config.yaml
norm_place: "pre"
init_std_up: 0.0812
optimizer: "muon"
weight_decay: 0.048
lr_head: 0.00468
schedule: "wsd"
steps: 11905
dataset: "wikipedia_en"
Each number is 500 + 40 x the weight over its row's rms, rounded and kept within 0 to 999. Layers, rows and columns count from 0. Numbers have three digits each. The size before them is the row's rms in percent of the matrix's.

# layer 4 MLP down, 96x256, rms 0.0588, rows 0-95, columns 192-255
100:467528422531539480530503530476465458545476558524493549550485453508414428478479543526541496479513457484492513541523525506461437527515560501486514560479457468556493506548461501518521479494452524
098:503491490512468456442502470509574480504499524475523437472462462494520534560547530543461535468436601566558506447501570503490542431460535508541499580495455534595573466515504485466493505509459482
105:468444497531540537492446509476504537476514538623454492524401509457476480557509561517534493530515468528524498600525462485460487483574525500485482451518521595462528551513469485483544498472509505
111:545510540524464512506501488422585597476455477457504510466454515476516508422530477504476551552475505563496548463504448458477533548544527497482566483500497468510461534497507575519499527520514514
101:489547538452517435438546528538491573484578485466438446460546454491534485533517448488460535502471494519480476461536434549493456584397546494517475543484526481459426435454513461462508482538539508
101:515545480454473586533456539567484461461493529432509490485449477436556433527436550498432547541492520486533505576526429551536488477517498470518573542562510557539500488468466519527503459458472513
108:426445497476533447458501500487458455480444532544476479519601516490482513537465518489457549480545527508507483516548528406532528516533515523529461511480496505521583538519529537449524465505496496
092:419443532489575534528561471590478511458475495446541469530516479548474500522494436476437553453467453508542472477534503513476391433479524504544528470485486576461433467544552523545501445454425522
093:542501498479476485519456554506522501421577477554522482554482506496499510476471592468477501403543466482541499530497507472566529439530516500534474581566563479485505442447531523508561503481611489
099:468499483433541513475492476554427525534468457503569537471470527487526532534516457479472462492524521467480471506485496417509519462464516497523444540467503440477451502498498477447517488512445442
104:437429518521440501510491507478445488480447435486503556524493518561456490556499497526487455554546504535436477448519495463518489495567489512578596529518505566588489451468419473474539508515578468
097:491500504519519514463509530549587447480402565468517475458543484462527486514536491495492509430481610471525506444491411565489495488481533484503467525517465547530490446510484546537440474486539490
097:573448468459355551532472486530558494526469514409446498511530444517480537481453494534487506474433491519464508500503484561484480523469501503474454480438418471505543455516476450503495437501515557
099:552526483547496552441517524457486473514521539555528507519492468432479516476473475505498483429453522533521517471492557546511513361504494492504479550490507562563511483526501497512481516526509547
098:521575574488530585476477417483494464519510598500467424437560483553475417498454459552521570461486544443494481483485493557460515490476443494465503499482581516511525534558486418466453474504493462
103:465527509492461487444472524524548467485450540493525466483542479486543526444577460485514542492522438574551518534453484437505531530475508513487486529573489465470486464593481445534460466520408525
095:512536465480592507519484526452482504467474513515518490499560524466535427518496545487456482571412578572559525504518476507506422422544532477434561550453479539395535558470477498427432494472468498
100:492432481516517522595540491513459583628457464451506526492524526467532507434531500517550470550498533493501606486545516472514491551507546508520536414424479568537572551486507545462598403465519523
097:507456585511529454500489523532540450525470527501498539445527471466483538471503538462434490500440531421560539567527614422504568513552498498515556495499528454470547468494528517512541567517449487
095:476437491443549485577530496580450484534498536447447495466535542550495448455496499561458495483449504428567520429464542516483523451498450504507520366417474479446586500522477526464461510454408521
107:479491485460383523534532503466531485515536460494521491474456467448590442457445476466528491496483553496495430510493470560548488545501426510468444499456464553483531557502495539519397559520489481
106:536575485535505555532541542453553460478492544521510528530510506521508522461448493481489429550462452490463579520477510441484493469419473484522616526518563489543455495492561440495511537578541454
104:505475506530498452455496481458507445588439512464535526536509486499422535538495474475510445461525543501527529524413563588592504490497498503464469439460436475451544513518466445454498455480577508
095:473482485529529505555485506483497393469429579423483512485464530451521521489501433447538460458494511483431466488535513532493561490520552496573465502471536445501555535488493513550476602545557499
106:504501444509432466579548523511513493529470480553511523436426481496503578449551507502465456480476535396492463429471494485513561489505518502580507524495451434482468543465491488463528512455441495
100:528526552508403504522506529511540471533554552518545578476498494516509429539489474492480471546466570478533467519451528465454483483486583503526530479567402493513546488473549476541507452435472441
098:453494420530455483538561526518468525542545480501488509548524526552517466454490499479560505501435494578509554412421519485545564505529507487514459506509530481510531547433456417524577430487442515
097:523540568473506443530461583514453486471513463565509516585482508504474466460543562496480528534420476497509505518542520525536435582470498505468560534509444477447445534438465539549480479490495580
103:555530558529538503546516512473517466441570502499466434497485567545462442439494517483519477476436505498540434483538554563506492550450496515490509572582525469485522431521450509561485507498545463
110:459533514523507579512446519509462524473522448503418472459515500555473477495583483514511566471592513505492553530461482511465496545563492501523510450557476486486512503482533465518481505494563547
096:522527572513461477523478481507498513451497495452466479489495463518489504474547515496451494507519491522555437378536474516431512504502504513500534442467486492415470416455516522469499509528556546
097:510477527488439577482493453477534519481490578589475486497433529455443554497480519522537471602500524489502528498431511484522529496482528492440514431552448529456471545467507457520533535481470484
097:472502480538529561433530509533491499502493547560493584447534491569521538520482548532556464512453526420497548473491435466541538513537515514505435419487566492506486452500433509521502419574468502
099:513512484512427487515450478511476428506466372519483513567482494519488512502461474487556514455559561465486503488478481490548523491505372500480542480447497527520491465413497471526505485564480604
097:525534524524499519510406483509592550547512474517485435483529487519504495551502513519542528551499547464435435442520485487503439572478443503468584424565453509539412510554524523441454475545504500
096:467519515497505488511533555497571454418519552478420500495552553545515452559487493485559476402454496504504537459475469527519525439501499499418518568439449527551440478497531535515514545571487541
103:509516559535405453532481456510525442510557532577471506491550479525540519588471499515496478446568488486451469472531532470506527553478467493485529487510483516442513500492536475493457498507462423
101:516461527550459485520454463574373525502435455491494516546466501396514484477506506539465524447479508538532472523537518499462524550481470506514520537534529431518468529523563529437487488480541528
090:492453513500538530498600484455566593509536545527496498499470523460468411525499499460497500471471507496586555486535534450484551577561539509475493493526464482513475574478496403542499463503477499
103:501483561438458513509496472500486504487576421465515503426521515502475497496504585540569483538560494454465443549520510502540522423413485508562547552488431439478496490443515513466455508486490416
106:523566495499498573491512476511419595447533479578566463390531480493465491544550464488566482461560513461492425547419536427476483577447376504509479505472506497455451498556428474497563505395483524
099:441532483489440436441544519474499493518478485454503501471492449426496503493501502474523571464529520497412506533507523554491538539514524507554489514468478435529463491554543505595518469490474503
094:558482523551509509560509396414487508492539556474484488484492514556468564531514490470491493480448505507473500492554567489496467495462467515488419483487492512524548512484484523497518506485441494
100:519441511402502501502450496464443552453499486458520475504514540514490477448493551503576488498528559531550542520500440479508468490507546491501557500478508527492501535566529564508468519504494547
103:522498517477514562476472460505593489532513450504478548435455534490532482491481506520509461507482478517534543457478577521461496490444528510386467496573506398569475540536553478519496535567485414
087:517530504507517540509518486473528487557527391510501491501487492430463490445593529515513522525492441538467511493507579532500445482449451511480507511476499498524518488484446471430567477503508533
102:505515521469446510553491504495505491462485520475487515517539467506431494444499482505463505544509573499548500549517525520500493507480552493512410474526550507495526460475577497551475462446470472
101:451533500531574511538484497504546547487529513428463489524490507504599533477467414451447488500440490470445569579497431503524464501550560511496507466446494493540475458471520490557466527519489480
097:549509419455582469520462466482523589503546539478520443533407512459460531482490561494492509488507436523518560539503536474474430500578549508466447505487530478534473495451538495506548491459523476
104:433463496501402497503534481529403468494474470516581498501463498463540574540460482494542519569472476451406412449527424577436554609576513516551495471489466510482564572455485489503464528541580455
095:428486524496546494537516484424525471493515490496515528512519473488423545494511532476478469580493426539522477514530497531451501493534448486484503505471528384512507547548542508478474536521603506
101:530466449437476488491495555539454494596493492499535489413543499526524518509429536483480495553497499493556505505507408470534521547463432478483445485534568509451508522407511463546483508510524490
106:492490528555491492450533542499460519568535479492504519470567479496484523577479534467494520527560463535471466467461513513460424480556479501546471511514597469505585572461468459534449481572516499
100:486491410504517539554534514510462564467521495516471501517484467532482535423399486525524474481501474516623511503429465473514469469505545524503479443548524550466533466434479575458502584474534516
099:536480515547522532505460461507571543453495454524498424555479523514529513530477472494474470535586512441415498558453526485438481458532503505471440521558417511547492498406575474521518519470513584
091:511425491502537544496453551535443529465623552519515584440467551506617535576411465485455588558555491543486506459530524513484483496476538501488475574482478470506483496545473411481487529465532487
099:485482503505491443487445605511466540506436563474490555452473519488514523550585476492475499512521396464456547536543521540450457519541478495534534481638572551453525490435463499531512426536549545
087:516534516425515500479563471475517509527508437462530481479502556495475463498541499492458531435532504509444442464535548524514567477498538519492469507460511473464434484465451481464533550543543408
114:550478498427450554459478475511474517545510553509432486489544523439548536539420446506530470514424508462583580477436460509539526512479515486518584407470607504501529479557470536511527560480426536
114:552495543483464501449528477454603545416496598554463523497536508482455562523485506497525523503409555483487532490486518546499494505599545498437502463557500537516524474513505549470481519461487525
105:491452532547493450427528417498496452518551496541524458572504534504509537469554587521516452521521513544545475514486419496523498403456512506515467548481476528513412501548505569519453564537479513
096:474537521409495481474544445511526508536488477536522483486560475478474519452486531489512478569510543528474468527512414505489556394515503497493412554490490475484467483552469507585432554457446440
100:551505492542503473513501451491581529437497433503547524522560480522489510489463505512492573492554480518482517461589464475529520494450487480479500488518434594530465497500516520489548437517477487
104:485524523507516457532534514551541501530577469454562489526510479464476479420495517515538407495412444543420492552514497449495519457454531498471525500465546402540538459535453487495554505513569524
103:488518516525456524445493582464578509495537491536478480458548493470448418475483467500495476515398425463497553527545523462498486450512440499486487421571445579496570499482491465514543460463529489
095:477453473493458448516522517483454495538513520476480484569534511558477445592465516494459509567507472449421554494525540482510453504521528487423479505447488426479598482515489549517534525513517472
102:574433468517528455563461493449503476572487482503621421478441541531522524521532480506468561472505484515479512503471543442523500590533490522535474521548507529499454572522498565529503496503511556
105:547543522542550475512474578520455483480453526476474501512507472506525519507505478532509545456483527517501498466512441503479570513497543505454464542539507502565513511544560554511457485518510515
104:514472561557553515476536453469507450520494521445538526506540497487476494507499544527531515439493487479487481515546476479531558451496563491525507541546544528500557429512484512518519498562497550
099:506484449526512492487436460561431551506471496495509436533462502467417483490475447474499516471539533453478472559434500545497533519544541501481494451440548439486478471452498522504550515501526519
106:528562471493494438457497477488451501525471542481462464568474476549509549544482515510521468472597483542456515477386423534475530504432503484556481488424479524402543394533495445481388528483486489
097:506477560490571525537537508493531507479411460472481505478437474429515479520526498519457529427512503490482467445481509536583485540516508490494571433470559498444459525552419503539484506554513550
101:554493534569590472505521488518473540494490516472447504545515506553481512527454473496510542597494474451489485508559480519498548548522551471579454437539510541541505488469535414467532456497540454
100:449524580520513461544524535488501454527532438551505587494437501481491503501480502469472502489554539540448534477544568510564574529531473500557477460494524454500533481497505482438525519505472535
098:484486459531550415445435467458478535430514498540508519495549525521508532444508489494495452486516500508488513457534409500506498491493482502573564505492486506457458542501549507539506497433472552
107:545528499480544477491554473512518513542490493514553484529393509582482509547550479504411463534459405497581499460463444526473552500459402517503495548487479474474486561589536524450476534495521439
091:500514411441494476533462530516477538481468447516501556509506463606467499410562491515488412484525494531489452425471544524491517445505546508465535480492546531585501522536537527460501505541518403
091:476469472489463428457459507546549468498517502466446523513501515507532453469523566487446503538514506463470444483493480494472578561541526502524446514574498520525522434515498506480414509466542512
096:500480435532549488557523485533511510499555491455453542415525483533460485475528467546484422521446521514489538451562508486541459437447521490472530436537520529552554494503484534551515488497513500
096:497549469395589483444487511503579436518559521488527531524531506571543547484558438527535473509565512489557476525499502461510544474461402516462507568475450521488467465524471453477432476520513453
093:468437505498422536404546462540527507451535511423508453481489526511455473494517534469574490501507497544518530491452561496512444491516466491531480547437522501487524512478491483533498437435473503
097:433609444501460483463489554433471503463532505486547479506461522444542502558552453504512522493512507465495399565567533530480535539507505498479512558505441538476499533419603559474508515391415476
104:538498504496549496532513428560417432457524480460534529497476510546508472524461470493518485614545496531511506483521499498535498416474483497504544598441500552526418463515528580539531477476526469
105:406501409525537456510460509514486456509469495536523556509493472534492494504520525493478411465472498508499501568544539436483522481535500489488431477509563473442396454545520443452519539448496433
098:517519500452498522499487527493482485483448554517479526457504513488506488547490519508529583478492547545557490493499442553505449486427441511451504499492498513523493486543540465480487512469491521
092:502524484508524457536510525436508473484494493554476400613530507537589562479450547501431541534510422562581547471510506474501497490574482487526497473438468430448499549515472538481492479544536472
102:454495506459416501475442538504440514530482465484503446473492472449609445572533513533535520433556498443442577541496548506421451503556570536476585500496525561544488544496524554581496511472459523
094:464587496477541579505522531459511529480479501441424509572396537471446438509494479517516475543527443419477550496554528509465468478527536465550473437476561463480492580507543508521504490526525478
099:504460489549540434555484428435472491465505452497392497486501513531557475462558538508552584420504441490535531496510467485591514568479476519460449556557489468431480493513484478507550506490539508
100:518503474549507552481497503551496470517446517604469504512509509461502495452480523484533529491566442520487481548475493583482445515486456493505532558533541474491476532507487553562475503519457538
102:475466469502485500478533495519438566483493436533518588466556488447518554554531411527585527427486485500493478513496550450486498418533452480527531474526440465487495474497449522472600455529485547
101:542503556530539558477511502580459481542451496466522481560511467508560470486461533486442469505550451482502473604454496530486466513485480530452524480509459506484378466505457536491520502506512547
102:474461486496441485477471456477498486544448472569530466529474516583507537481493484505493487499455558538562445516448484499476426504437469499499424462484446522516519532472484531501533494499480503
108:506473457486554517455561507509502467482473594510502544549490530500468524474497453459493461493581573549488434463480503460481464550542439502538484501502622585547523524487495454455552551544443504
093:530505459452477497504477493529536500455507487444599519541504496441512516496502502476464555451467451573489490573484470479429421558429508475504494561532540494518552538542480481419490488512551477
105:481564479521571500481514585426466539541543437527461517485502473501514509536526535518468477533489461434451460494429570473570422487453524486460471488378447466523499504501449495432436522511475507